config = dict(
    n_head=5,
    n_kv_head=5,
    d_mlp=448,
    activation='swiglu',
    norm='rmsnorm',
    norm_place='pre',
    tie_embeddings=False,
    parallel_block=False,
    optimizer='adam_variant',
    lr=0.00178,
    warmup_steps=399,
    decay_shape='linear',
    batch_tokens=32768,
    seq_len=512,
    train_tokens=182400000,
)
Each number is 128 + 24 x the weight over its row's rms, rounded and kept within 0 to 255. Layers, rows and columns count from 0. Numbers have three digits each. The size before them is the row's rms in percent of the matrix's.

# gate: layer 16 MLP gate, 448x160, rms 0.0854, rows 190-218, columns 0-159
# up: layer 16 MLP up, 448x160, rms 0.0822, rows 190-217, columns 0-159
# down: layer 16 MLP down (transposed), 448x160, rms 0.0763, rows 190-217, columns 0-159
gate190 094:154103074151076096123129107098098106153076140143143140094088150153134127149085092082115180104140100116131133095118109134097129114154123146120151154089132162162148128149137163111114125152129099130137155144140103141097114108144116137126191135122122118123152091103170136084156098168126126130129116139142131077111128162136096141126144087125096141130121127147143139166137120130124120179156163128151185136142089132084142134146150160133133123096146135162147117163124107152131125114102117
up190 095:167090059135104154154101107168101104134125164157158126099102146143146172118035136094168137097162123142081128124070099142092124141126164158090130152127143166149099144163121154141134143125135136145136107141122122115115173106117149105152162122113131139124157137163152130086154125120162143117145148145159130104104168116139151130121107082113115126127150158121153134118122124107093163114140127119154165128120151111094130124142100153093142132119137135145140105134102108152106150117133137
down190 097:116156144132160152139097104198152146124167120138093129148105207057157133100171142152148091142088155159118155113129116128135166164145099113142093095121096165119121129133117098118139131148147159119122106154123138133156106131125143125116109116161137080144122165131097123135169136088144066119118138122136122138144187132111090087107137173153169125128138121094136129141137114154127133106100116130124104141169129115129090162139109095128148109125154140101127125118130136137134146116142134
gate191 107:134129136156087144150084108104110118166086137119165137107153107098112137121156110091102123126112095128132117103088153173180092117137156099143169120123120151156108112136097066097084134109092083186150144139119142150105121105170178110135178160139120108136122110137111089133135171141115131139098087144156130120120145133161139128145090100150112110147128143137122087150126146081141090113158116107134101111093107126132137131130129157129137138082122143132124122094131118143162135116155122
up191 102:129142121103115104104150143115163145125147111118114096118118121079126102102124151157113097174123142115135161149133109078097139156145114113120135114163112106146132114101151184141095114117141140163071103116143130131117166137138118082129074138129106123103100127121099113095151092138097158099160133144110121188134107139110111103098159075127097122176137131152113123118115109130127148131140140128096149153070069133141120134141158156118125118148134131144147086064131106121178138135133103
down191 104:146159147092120135109112100146135118150116113146125147124122118140132074141143080098153120156107114164164073128115133134155114101123127162149131148129109133135132192102144118140108131105072113161182121135135124117069138135098148100109152129133109115124093081118115134095121091124124150128100134121154139084141103137136104200141124120181113144175124101162111136141116149120153176127119162148122127121134147124110155149126121151146118135119163137074164154139096116134090135122098086
gate192 100:110160171154122143077163161137157132090164153184093102144102131086144134189109137131132144113129128137123153126130153170145153128159122114158105135118126161144117080136161156116109128120127144120134136082110129108145120158106161139078083138113108122114156150105080145194135114146106160113090109138128102119139124137115117134143156115124109136154165106097122108166102122117113111161150157137154156156106153168163171155140118120115142126136126147150117130126174099136130135125079145
up192 105:101128135112155160117147100112103099125131077159084151127140160105079152096131148129129122105125160131152129176131114102126141110107132146183110136141116106122048144104139156099125136107132142072110147102146113112125140166161135147094087131117123106122086142135131126109150127140148140129140141130110049148095116136162142131126106132129137139137140161125135133184193091125122124125114144123146137094110122114120082145163088110122144115155170118109169121142106111116125162137129092
down192 106:128114095171104104156157136139119101119095119132138176102122122140124164115114130104131121125138111158106135139123193102085091094114110121138132097147113133088113080123130144133118103157170160087136125161099165121170139149111121112141175092145162134099107091147141083132119146114147122107126131150135132103145102112105126188097091138045192131114147145135139115101160123163132135123160110112142117093147138134120127130127137090136127091140101127127079128136138155102145131143120128
gate193 094:115135162157119146118124087096137103149098114127143095094155153162173100089140100142144126169107129160161135145107106162128127118075081159164119119098128169117136130155122165113163171138145095112132152138155089123137139079095165173150135142153155100111149079121127158136137112160137163128166144091176104123145112138136099120130132177130145119123109142149129126139148096114141126088132092132177168125158149113123127158131138114143122098152127081148113123093125132144125139110144130
up193 098:128172135103156139159144127141134125112086119164143119157148143136086094151092111139104111199128102119130128126109116163105088105077102134148111098092139139093122084163117166125067086147127107134162125095121123130128148110095153149119106104126081127136136123120095140151091113104114122140123181107158138133120143132130120160118122085096087137142150107159079118130129084121087115097117168119101123133134138115113146136164168152167119114132138157140126147097150118147111102131132107
down193 099:112089154156093123139147116151118122115167138093118153154112180141135134104111129130170153127134146132104148153125150125139186112080154121122148117122129154125109093150106113093078126112138143077102155138146174142169103172133171141085151122136113150112136123119130171096152105176113158122140119119109143117097116107121101142112104114081105166127138122179129150128151088124139128123136102125138182100113131098187163110085171116105107107122146109097158113122129135142146132122139129
gate194 109:169147151137120152088130164168134153124114173123149146129138121147125093156166129095111169134090141160152114095108107159158126104135089088098096184119086141134123107098137131094070147129102134125139152140136134153119119117103146121129134156134111153114164136163138166133149086142151131142152110121116161121108138157110126136148119135102082114115138204166147124141090081126104108144151164091105144106167098138143133125108109134104151109125117142128142125130140119136116076131094166
up194 106:127115125130133133058156140130135152093122139093164115138121105090141145121157152114093097125159149128113087201178142133113152105128126097133103122158150122095108132142135096113126104114152118144116163093135145125150089086130135134122120115151139101127157127140141118111116104121145105126157144155129101149142152156139124133126151106111136103095199105134110066153096107110136114104175125164111129127098166124191126121093128147097140181113108166109118152148162141115106105143117128
down194 107:068160151076143116116146146101146139115114141135142095129147177124065053154143086133120134152096108087120083139124115132104108159111138148122115146099095144128125131101128129081113107154147175119152111117130136113120122128107124153110129107089162119078158113100179138132120129146090136134128121122132102107100124131133143147119142112074138164126126162136142157101098153116155134099105173123090105122140112133134084098149100110124129125120096120134152127105072106112147132142152157
gate195 106:083141145117121152151122139109133142178117119136154119126116115135098135143122122123165137149095133086138092095085145135147106071147107119130138141098139110152142134153100144133116114166124110171133148121119113129062144098155105100118131130122131116169114077142110183130123131119100094103083092162134127106106131145131120115137130123124161163087069145154162156135136141112094089145096139114145126156128120134124134129084143144147132115106167202133160110138152124164119123175082136
up195 099:100146135134133162145136142152131141142170136104162173159125146145155131169129137161117118107122153140142126084113161116161094125142150115118119078088136133145136108098095130134135096141122134147101120122102064147133152110168127129121149159137079126160099095145150187149122123093148118116099098170133126132129162144117120084134139146126199152121103121119075108144130126115129136117077111142127155100132150100132085138102163105150111098134080113158130114086115160125122098164120132
down195 099:097167132162169158122145114127142155120130151125121087169101150122163177126122157132118138082120102120114162129114114077114121125124183137153138127137102110121151199164153116141129157122123121092162091136183153142114111140141121120098108163136150155104127194127103127147132103169116157126172160120111119127156125141091137097144112141147145135154136139143098110135149120124110082130140127155141139111115151122110120122156114115087136156160089176138087101140119078130148134155141106
gate196 100:166153180137130116108130151087117142133105062127107091104149137125072133118090124138132122133090112107148146150146116129114148113142117139126114149102159149150148107103117148114121130154134134150092154157133133144116111120180113168101075088110154093123123120123114133128078115145091136125095128153095093115136135167164119107136156118131072114152073133116166152158106111152175139133143142126122134110158099161151174119121120137147086174111155144131129155168150136145114094121120153
up196 097:171149117144163116135131172127130122140102144131146125096179160100126142136097177138154106123178109074127114171187094106140134150126114132083105110150162159112154156082121136132124128145110155127125109134107137090100150060128144172118122106117139092152130146125152149120114058177124169144124145138117086105126148088136121103147113143126128104122091138118118166126118103136130105103117083150099132153101090129121108122088118099126102126128152119113151107125110149142138132153121116
down196 102:165115183154189108137129112134160105138139146145144098133166195097133186098143134118141137138111106126103138116123132095136112116101142134095140120117084124121150167111122157165142166138130136098122121157139126137129129124116160142158147118116148076121101153134135119072147094075135154122124103123136136129147136138082176134149151148081138119151107119110096111117075120116110106108130095179121127112126106130154127146060123104143112084129104114113135108166128139150153093129132135
gate197 096:054143100112128137136155152133130110131083116171084090111121117111156115132093074130065163126139136120122150159142169136161159114165131102158101115113144119089116108149110149151102117142133112112090151142130131178138123131135120153168146129116125128142154091111141101149103142167117085087165129105128074109122110138145115131153123087138140140119128137126156163119129112142116108114114094107170152113155107105132120153141125097140104093117147111141138102081173127155112132096085119
up197 095:182129129109106113137144148124122174140137124077169139143118088142130113151137155122117129118112100134117140130099110128117129141161136113136135146127106144147178131107152118104109148117123141119128123153163116134068063118119164130117149099138139110125143160148112184177140118127115173187122090166102135088113159134125129186172105103124110103157125099141143122114142094130153121152161091147081070118108143135117137139134141121143156146123125176128152129120118108171134133118152071
down197 097:129118169121180110139164099120117105122070111164141117119111141109143149097107145103125085102138105164136142155166121157150154134132109085124142104143167147174136136130118126153141147134114136102113155131167109160118143102064097163111133142130111145128152147136121100134125116124143156200118115107140154123067139115121083129145114115104114129167109107109108155147122107145145096127150127115128101126164139104163142117157142109126120185100158119171135119097144096175126151129139081
gate198 100:090115152106119131158144144106087173144100128148120109104147084100108171114150132072110077140127101139101148111122141118110120109138111106129140095116161121108151125121105122139134152152131095103099123166104113136102117141136162119199130075102123100084155132112088131164100121084101089108133104143193143132084172142134143154148140105150140099124122116115155115098140094143103111170129147131147115166123155150127146084135136131142130123133143159089134148162116127124148104127150108
up198 103:136100138127134109108132106147114142116084168177129155125155137152143098157104080125149092111112115101147113160137079089108121088123101165142103154123131123114143146118127149133131161109128133135153114137128094135145103102111112144108164148126166159181157104103131085120134096115127162134132106137073096101134132070131119176108147106081106139148147130095127138151101134154153155104101161162129138170155139133169120142109139100131105083137107140129128136080096167130112138149097153
down198 104:101088190122123115171130148101114130116143068095112157100098208144130140137182136094135163124120135125132162143124121123156140157112132119116134128120125115132138126133097138153124138150172139096102099173120109143114138126109152120138092151134106162098115110104093125125134118111117136139100109139152124113122171224081102102132127135204101124116128121139154095111160078120114127138111153124121113097132125094114153130113158140103122163152147147126152137130118142123107119118113138
gate199 098:110155121103107106130124139149201100117136111120113108114098100120175130128189118122127131129120113115096127147088101147147160097148112131138145126100162119132100138154101134149121176104124100117129150153079142101161131109169110093118139113116115146141073113123103134119123066125108149156151119163131142141175125144159167116158145098137175133164115148111148103136134133160135066133140115140097185093145124152123148137138149159106093100147115095150152139116159151155132120148119113
up199 097:146132139123119138069145146099142144150118112086110149136145144113088093126137155107139146165171133122121116112109100087114137094140109108121133138123162165135162094100105094126116111100115087159149154101135079095172153112159091131119133089093163115114130144152140134095130082105138109160131125163142133123178160130117132086122128091085124156138126106148137127099104097152121137128141099127069174120109136138127143162153089139130141138143079135096128136154111103141134134085168152
down199 096:146105133134140129161119092152150144116154147117140138123141162140145062126092134146146136106159094108127094134131160149146117162151082155139134100134105147144138119129087153150128124157139166125111148165139140165148057114119138123124105118119125129155134169122128136122130135103127119139112113079151150101162172150112152161092148181142112091114107125056184140096111156095111124071096088129115119118115126132120121143147156142107118095168110122129154110149117123121085139152102137
gate200 100:143151115170078144132142098106129139083109125108137122138121139133098105127149082132117122132100058117145126174115180166098125102166135101155104129110100145117165138155139146118064129110107147169147140111143101175122155148152147136146113112127121130134155116117140098104111147147095099147096112153115080085124119086176155093107154109113120113140144126127134109124171156192128110140142140128129173089136126133160136157102091166088127116144118125124109119127119129123121166130127123
up200 110:109107111113109151127097124104088133149123080125146184154100124100176116143111140127145094122113093165144122155150113120130169120132113103154144145143178100096149147123162118139100142104104131142121107161103105128124129100147178099124153164104100142164139123143151124135092118118128077157129133150148118154132120109134142111139107146078146109121151138156101148152119156147090143148116098116157121115116112089138138154091059118117155098133152123102102071108138112111162126130073167
down200 112:105127127117154143091146156176091104107149094135132169130110140119187141108125173114076081149136127141104133127134127097131100116119140115113124130134144134130128154097138118142138126191154115120117075079133131121133133091115125122094145180115140100135128147144143098119099134105169108114150148165144086132104113113154152145161086129133156135115189172124103159099135118134103144118109087143142106157126115157169178164149096138123118121153127158100131085136130123117153116114114169
gate201 094:114143106135139106151109142117109098136110075120094114115078105126135148171085123103110102080114180120134108112146159129161134149126133109112156150137103109128165118151113139136086174155108142081135118120139107126101122139132139145121091128111118161142150124141118120150164138127129103102072142108124034109106159132116173113144115132134121079156137113128109149135143168150166101124102146160139117127144099118124165107148154120145118123128078163143144136123149129057134113132144110
up201 095:126120132130125108080108117117128133098082169181166092122148134135114119121117099127135123112136155164137142125102155153096111154134129101152155144130173115164147119130089149094157109197139152105157165155107144168131131148148068125155111133150132133102054123115138097143118171159112160150111164129158163129107111125137094129136103160107091125127116155098132150073108145130104114112131132128146137121128133132136154134137175100151141130114163127130154134140118125149173181146135111
down201 095:108116142148122149078107144107149150179145117143115105122096109136120090103106092122149129136158163132164164131167123184110118179118116128118188136132126106116134155139154128115141163089106164108087084106130115089140103124101164138148133103130101131106095138122159140122118104126124150151143151143111077153134137108106102123154139120111158109153091104165139127154094086091176103175086122127141114141125123074103141108119140117120114108137153107147067145133142109113121119129139129
gate202 101:191117129143110121124138136130138156139124133136115164116088160155139095158127123151165115124118085137142142136113128157147092136186116144150115175149191146120165123141153119126144114158121105104131152190135126149158149134117084142136123189096109157114135135051115079160112136104150109165099103156098137119122136116136129093117109121109129138139148103116127121148135125130123154154144131137152119147110174148118148135097129157150149112104094168143086148152171107104116133102110157
up202 103:112146121152085129101126114096103142126110151121163119114169106118144123152145069107082117149155104122147117125146155115107108109136100124099138163122143089116150130099135064120104122110126145148098119074122094130077130101151164124133144107134105095167124136158104115138128143130091150137127172150155101107101120151126120161126141121115127117126172098130174156132149172152144110117150151087126141096125105112159149126118120150110119104130160136102141090105137166113138072178145072
down202 107:156142123154123109127128134108110128156097118124135159097140103147122089134112121105136100140149140115135137137155129146103129116091130125153105162100144135099132172129143084144100121113176131137163133173173128111099119153136081103144084078163125091124146158112158107153107129088100124187093074135089121094114162162093139121122146137136137134142152115117154142142115122121166117166113129118155169139118110075100189133110107138117123081129110166122079132143141141129159112153123115
gate203 100:171168158143141124156087081147123110115167100152143173134133130100121081126150124120090126145119094124148122112074125168142134088166101146140102082157136142121051121107101143112136152161113140089154136154116123159091138088129110088128132115171147105101175121128142102131137119119139121132123128148129141090139135141181146184123132099141138160130132125158157121127123126141090088157121154105126145126084136121138137129132101121120133171106158134106096125110126088117153119096141117
up203 102:130147136124153139077160104129146128110159124161099130122181144120078150108111145134143144158115152099105132147122128090102112135149121129094131137091119121112179117148155139140139133186120139154146108117106153100146103141132083131112125170119086083158133068185071073129109107115135166122101155124130114072107082128134136115172140163155121152113103140097122135139138154127150119112136103125129150161128139098160141129152116118138147110150156109083134112114110128119161127113162121
down203 102:149145117113099141071136119123123158168111112141117139170170064130131094132149122137132107154144146128144127139160116134128156133111122119117112107159099123098125154080137074154111079095111111157081131114145136112132136125145134117169134160137142134117158131096121113147137141132124132138080132128108140114127117138130157141125100124121153098086094145162147155136121100141196142102147077126138119142122115155137108194094131109140141078175105135096104127114160104093108155128070140
gate204 100:115080152171132109083132095103156093180127066138106116111160141128134120136125103141108094136098138104121158100100098085138097132104124172128168118110141083105149095102121126139099119105128123148086098171151142110129147086098138130115119129101125140158132089079097116154081102094131091135099109152157109129161180129157137119118130136122163171098151142162128134120127139164131109133126127111102159128160128124116145143121159120129128136127117158145092179152150147122131136097110135
up204 095:146153118130132045153113131181149157115166150095144111115143115167083103116114121153129127149126150133125138119091123155138127163142164128129122174128114156111177127159128128136163104130133154120080091137100160119113121139144095131123122183149142106125128124120118162139099142119140136113104131086103133156140125107147146110086144105137147103147149071097097096142169138101146125106112124161116131067112107101137139104112180133104165145161138143079119112145119149144107144151106152
down204 095:129139108114127161116134096148096130141080156125134088112112126124104094142149153102134153129138148110102129105110108152138161146129089128133128130103139171098121157135134181124121176165144149108172102130133124147125124133120099139164130123105105084153138169102112164143047153139150093080141139115102094136134125117095120134135095089118147127113126106120117163185117105140129121135096124128119181150146163134146140097139157127078104077153117111178136124152121165160144126115114143
gate205 097:193098088138099127135139080121122110158103173122131176154125122098128133121110094123114162113140116146104136083151138134129133150124108098135148100077128106133134113126106128150127125100099148152131125136171163100119131088104129106136126148127163155120147116167149181146107119143127122092152112099150169082153117110118128122140144102166092076113114074146164135130164130132119128157156122080085126157128095119149132174155146130142128164130116126135075134106107139166148112104122134
up205 100:133126112088118149145188159121124130093114113138100148086152136147121149112116121139114120142164124149097098146131137098104147099139130146094126120121158158152136110147126118088104133158158105093146133077108146143145132150158114162165131112140110131166104147101119113103115127118142120113122110158133106129130171134158120197147085144103138175139140190148123126138127140196134115157120131122148148095136175143122165129155130126122154065111158103169125103121176146160145144151155130
down205 099:141131125139123160123114124086117105161176101168141150165144044122137076098108125110122116121121095132127131170165136159127142114124107097167105130165132156154147148135113133119127152133148108113142111151112111171141103147102129144162083144175101106103096135149157140096130148138113121127141087113105129137085135173163142141162097096181079154142147147099138119167145148124125146112123136145130072109125161136133159124158132149124178102116125133125122149121145116122124153101092140
gate206 093:142127114180119147083155100182122142141138146140134130142095119108125125135129152112137115128104144136141114136135088169115158137157139138054143126095129122138140126157149093134142102103142082177126084168116144135129160137176115123137121122168169126071156098105095128132123150085128133119157102148136115138141135128127109125154132125143089147152141172127137085113113145097177152116140151096145220147118117154097109116153122132136121105163122119102093162111131136128119136121102146
up206 099:178136136116120116144123128108136156117104121133140147089115128128131125129130103121119142144110160113170075131142127140135136114132104114109123107091153162093138094126138116139135106132130136116109115132136124134119124144129118126165169117114128145181100109128136119132134060100129065171142129106123108153151120083100123112153161164130097166155091135131108143116130151105176092105068142102164116172114086143127147134105122155171108072099109097097131079093120182156151117104136135
down206 096:160149084138180074158175125155108118120124114089122145102133129115125108116145110099110140119127127118149128148174121138128090122151120172108159191171126138149128131124099109138090125149149145118119082116161131107140134136104128180160106134168140094124154117134118099118179177155138137141125107070141131146130115082142142141099121145138178095114172112131138090128141136119159163118088130111120119122131108100143103093136145134107148169106172117135104124128150131102142107144165150
gate207 104:126125147123114132150139122141101159095114104158122117116146122132118122118106097122158129161120158120177130111129123091165140152159113136129135127142139163136138093175124173130120182123137109116121158124160100123124116130152180121123159136112150144136168117061108103139095120104119141120123145102147109132155160132110125141181138148149106140140142120116155111142111094144110152092118163146126147174114188164116141092110129130086089153102175136122099121108148075159128177112072090
up207 095:139112132145152138129103119136115127112133167158170142117133137129151120125112110092103123145127147109155162121181076093144132190151149119169148153131126112101097129145144136146126144124119123117103118146134098141099192107119130118075148141133135110072153133165131062160133111131123118144159137133098111146120158165154143176087145174116118122146161151153105080141111120108112156102105146103112158136126122146096130075073130117115106140167106088119115112160133119120121157109125138
down207 096:114144065142204140148140101132135155115138148121123139148133114114126094095136135110194128093127112148114099116111152135109129136115130124107145109147057106135166141094104098119157114151112133115135105141109155151151161172052110090104111105124105124124126133142163109127120141153143148182147090159120101152083160124143134108122140132096128137087167134145133128096156145131153130164097121129126134150126083140123124102117132117125142157125082141125087097146138166111110096132149123
gate208 101:150170105120120119103120095141130088156138159105088122129092107158146158157142161144133166116153121109149131129122135134149153120127108131102113077142081100189141165122105135125090143117075082137111136164117140134099112113123114140141131128102148133120129095115120102134145081114125080121134083113163131100115134132129108170139114106091135147112152167134100099106145095123144100124149128106169137139074134081121134135152100129139123100128180139109151135136169156148075140098114081
up208 099:130129103104119150096122114108112121151085094126124143130143100129076128146110119131105102152129119097135135061137102096166091119150141103116117120136121184103114110171117118142125070121110129140103162095158161149118186184108073180128119103130122138123132144141093145115117162113117141151139141098134141112153147137167150122119158139128152104101130129139126132079164132156131082135156158121137114154147117095138103100110103117148146165123125130137094172144085100163126163130128151
down208 100:111129105144108128117122112137143090091081150147095104150112135139144087113132107128093147089155122140126158197115127149146105134158109101127146112124082110140155106163134091129117141151152160133188149127113114118154146104142140109123104183104146110123114098082120137079122158107152110121135139131147117169084095118154102167126129117136132090121124133136127079071145125120138104146175099151118113152109128135134125156137139065089143089077133125115149104140104117141112117107123109
gate209 083:119140201124156116132147105101129146157110115147106122112124186079088068137119108113108158155134149100144165111153180118126160108157138180132108146161155146138168139139118189103142167150103081108107151118149131145093117115163102118111125120131159169107144128163102157122107122116135084136133143121091111098125104156150109111137111138102122124121104114145169129103127139188119137166144144072126121130125117114114129147130105161138096125112110154125130135162125109130106139111120119
up209 089:136130126144058099106127112105145136136129128122180107106106063097152130112154122135116135143075104116149101120111122119092128161140096122145117132079156134128158120141134115112116100160119117144131111113126160134167108118135149132096106200153136090138122136096123123162153150176134162148104131145144114124116138116092106122178179135176159100117129129110103126151122153106150121129095117136127186141117120154134144123167146117144105197107141088113103084106127118110130125129105116
down209 102:123145091135094137110155164088133132111116115146126131138120017155117072122161146126133146171141133121145135109138160133153136105147118141148145137129123150116134108148124115087124083122092126119107106128097122142133120133170140148137158151140172125105142118140134150160112127152092123144063143115127104121147131178147166097156141126143096196131096087179164129127116131088125126150119146125114134129132109114118143165135106151154122156139142157137100134087168129158125123125163118
gate210 090:165107146137126118129078129123184099089141150128175084131123115112090129111112114104155133094130142090142110141118090106150113115135154093116103138134143105144143095149119131155104126153117091151152137179134127138099116092175145153119128117189128161122145109137129178150153125203099140123103122133124090112118133108114151183147090168136107114109143173151116153113101147108125149110117101120127127113114155142100118126091149100131106126087137117152152154105123116168092133135159117
up210 091:131146172132118140089123150095103144128080132149166123103170120097117115146148123150152107134133089070137131136128177135089159148151118166120137183104128118131134120117109125142112098155100101156146126142134126086119101107126131136113121141104127150113146167110136162152129123127084112147109097154113128119133135106176148098144139110132088126048154112079133157118151144117156132162122135109100099121101082119135107125121120164087161111147147131139144128179110114093101145173127087
down210 093:115115168125065113152117121120144129150143169126113129113117117102119101134166094124131144153123103172129150124108121138209120136147163122101128123148112146083120099120143108143130114177093111161143139120142128102138149110084127140147135109121155139116114114128130152119195102167159097126169136164115141086139142070104156139122078147182116125143121141086109146123082120166138128114115092142150113122135143133147131119088123120127162120098080113133167095169153127131113133113103133
gate211 096:178129118135133107125148113111151150155148153100130112115115122039165127155133131120109137129093146062145154153124141083153121141133143098160154126137133154129151111105162176137118133075107136108143149109161103118128107131118115125152164134129120119080109124157131137140096136101076109131091102116106112155134134165117155105172118125149108150116116119092137129136149152135114091158114117083178113090175086132089132131146108118144120111112080125098116133123129140111108118089102100
up211 098:098117110137144120106162119121116134135119150130102111153099115092116124144145105154126124129136169102104082148139099129114122167151088110123132175109124122098153113087160123101113145126130107162077115125134125147132144145100079101146147149125089091151091122077122122109155119149180158129124140104139127136141139163089157132127102113113155082115126109070135154142104099168173171144153103096096129104123141157161127138087149146110129138142155151105120106130158116151119117130092196
down211 096:105159080169145103124161131150094141101155107183158094103169095106127133098144155142140158147160114126125164155118083088119074148146121099092121123141086166095103141113125145151128094159083111133134152114143095100147131141123110161144111149123141083156130077154120149138117179113139100133128179125137118148121143139094130129146154130149162144132126151131094094170103144144116120124115099097120134146111127121125116141133152109142132125134145160153129080135166127129105110157144077
gate212 112:114138137133114147132172141135106104111108109169115126103098086113140143112145145092143138129112129133176170093136127122164133113155081171163091108106157119166136135170107131064103144165140111081118107141141112079135138138155089124132154143141138157133141118121086108157098113133149131131126129105118102141082135110120167090145163135133110192136122089156129140139144121174140153114093168122126122157132116172102122154161093139103108159148157140108090123117139098144155140133110121
up212 113:111146113117128100118141170171141130137123158116091145102129097102151113134148124118167098101132123142176158145185104145177126184151115159151062144120149138162112113152124096115136141134101126098080114120142112125098162149142107117117101122134127094117118144158096116128118088165108109140140119096117106117119102111107088121127115104133125172142173138158133112109163136069119144125095161131122131140118114150116125153164102115123131131174131071092107069131143125161141119147119119
down212 103:154139095173236106120122082176175143123112176126095085106156189119130125125128120131129110112140135159164146118142138114155147142149142113131125120111122179130116146128135146169116097142107147091117133112123135138117081135140122123058113082095133153111123164125151130119130102107117169107141135131175100138166146125136138115121132145061154150122122117129118126147146116123162131138126115124157111115111130118121123136141129098113129141125109113196146110134099149106113133124131112
gate213 102:107099134134129099133144140108162119098130100120109062155117140068124117093136104114124113165109158094136126148125102162098151146145099143091118115123096134117154123121145125120087114183113158113114158090111136158114161112139102121130137061082149111131125122125069106132098135150162160186155158134136108138118168115166148121118168125174097137147152085151133134122126095158100143151122166136125121106094150156145164121111123113125099131138128142093116183134135124135126114122135138
up213 101:123106131140117128107138162122115145142132103189145197131103103140134136115151092178103153147123099133114133167115169165129104121144141079144102104061145130136108160142135080160126125129134103133120113150087172132170115135126107082132102108151140153123152135145077123136122133159112116148125106178122137108155102154125112163149111109147095099118123085106147124085093140148142151080108137103123135102103123125127164120118125102152160081132151126161154137113128115101124172131118125
down213 098:122079091136115122166110120141132151182162131107137148170155151132122118155176133074147116142122142133129070121116124100140164121147127079113131111094138160161109087130178134095103150141135107143169148122149111102121113167107170165136152143132152150122121114167143141102105105144116185153150125126170176086158098136138121136086131141092121148094148137100143127103096171131122102161132119158141140132128146127114158082147117135099151127133117082130111146113127143124127110108135109
gate214 098:165140140118109109126188197148100135096126170169114129114070131123139118103157146121130143110121123091106094113124130113107063136169102155121109139109108099135132110140113143122145102154118059131172146106134107096129136143150112136106124136140163109117136136117102134150120122117101104153141097125108091106110108115146102112168181136146112141149132119114139127123131056138151152148135152129106082125148151100165114165172113139130135085117131088102147122123146123151134161160111133
up214 100:159156129121163117128153165173098157089155165138132181118123096161133104079109129075149107085115123110121111182108152101083131128073109143173127100116143144135129146131118131099106122117105103104106137112135119114113140112118150107077126124127175125098129117140101124133128117157127146165110093115143130115105101114146103118095120126146131096117111132098137108121090131138116106130150114090150130153064145139115139145164159139147132079145102094185117106167155120152097113152133119
down214 101:112142076138125128115167171087102101145125090132158115123096139121125157152119138130101083123134104189115081135131151145141150105122104139157125127126141126107116093129152091143074120111101139125137108113159099188143142153123164138119123096129122137160127119119135142152148125129101156117084139121077117094181120084152138121131143165131101113158153157087144142113118126108141151107094090133097145154147146131145163092098100118120134098148109125141149091132097108079113167144090118
gate215 094:152138128085135184082093126138117117097127129153145139135118120092117122138129132129145120144070134113136115158083114091135132144092114115157097114156115145106129156141065098114143131147133159108089101115177143168097100143116142115144169106105166151079156135101143089116080141112149114160118127131112110119145075112126128101124130097143088142118110121093118138173141127074153154127122091149142140151154105155145124082175150122126095121134115115144116109104114147107111123112140086
up215 095:086147167137128119150153137155156146096116129132157135138174164173095135165123118116108112148154081102129119105139102144098116121154113182153171123151118105138143139129160172145148119178131153142127116176110163081084149102115137093163105107118132129134151148137095114109130073138123137128103145133174133160123133125130168100137135142129150154139126131144104142107151131139118121138075127151117136155127110112144184126129104141072178111136118131138093158146121102126146102128119071
down215 095:130121187176109166132155117131108121095118147099132106133135145152117156130119104117144160130136056097128106126130152116144143156086105123175132113140105100131126107120113119115071155129152125150094133104124082134147074126158093141131156146131147135095093124141143152144141127113132101126087083121163115207095106132174161109143109100164142159115135162098115151145139131090124140138163106132143149107115172129125082145121121099109114156120108130111129100135105123155111098117146113
gate216 092:103129105136122103106116158133115168121105149123166127141144124094115137121130137145157095110135069144159133163118142106130154124108148114146159095153125109088152099098056133105118136119193151137111127131140158129179152153093125143194138156154094137161148149111148084108161145117107136126143107172131152128131120151099116157085120110147142157102104157120121114130131125136133159147141150125147121129153139137106157135105132104133143155131073103118166156163169121178091119124163124
up216 095:131130130097097100137125125088088155083110167102131156114110111161070116158136123120117113112109141130093122149095095125082131134135114155143101127090119156126124107179127136094097087130137152102115146093134138110117065136113118119117080151098161095137177133167178128116116149118085115106159113142148133148084169154141112119128137090142137117135090150140121111169105121127138136097127104093108131118100133115130112096131131131154115154148148095088096140166132150122163132144124081
down216 094:141084171141112149111102117114136116156086152130111132149138171119151175116168136113163097114145123149164134132130159124132145115123132105176172126175122130126165138116114139140117158140142202125141138153113099119146108104151098127151151130163064112145118121108123128114101087095150124142080147149156092137154112119088151134159172122151153091155153109125147152129130088098133106177121152136147109128150169105141155159135111091145158110155123100104142118104105127125108112131090132
gate217 099:120074114174120109139193113088102143133132088122134120128097103064157105113155126113119159104131117184131130128100103126140125108163065163100127155116141130113107144135145120131122115133074122142091155179124159140157165098106093137126107070118115119135123128142180132135142103143143160154105116127139115153115134144153121103102081086128161139149114102139129162152144114122120084126142161132111128100142138151129108129163119157105139121100126109108152106080123112116105121147157132
up217 099:137121099152120106130096104131144111105142114145133092143108111087104120106136084172115148145109164148153112123102134164114124097166133150171131134139110137165120100107151080113145161138104148120098117111146144117119135120066114099134167120167157110133136164144128197130133173136142127119124176151119108159125119138139132095111136124114171075150127147155091144134096126095140115155106135160202176131117154127128117135111108120147091130122099094127077135089129109107134116109129148
down217 098:072117088121146074130091172150115189172179125144136110107136124157134151118130179075109150135158145104121092139116131070118109137142123110109149085105132148112078116110093140142123117133154123123156123146122114130104114107108133105078147111142118125093117103124113106154130136123107078117133128128108123105133111078134165122128077110124120137119120139131086118077109119135101140115117164128130078102110130127121114154156116154149139144176154097127142126181140156120123126104149134
gate218 091:082101097107121106123178118113166161127153133120131138076106133132076133125120164159130137117155128135115100110132096176120156153143137084125141159111111106121128160166159137119122142173112130111163121121143128134111067148135168143133126139072076100143147110130178132151081097154092130120112085127160157155121106162152163119126128134124138142108088098145129109133150132136096130126138134128119122159166133108134153114088157161107120164112134159158128132130161098145141121156118078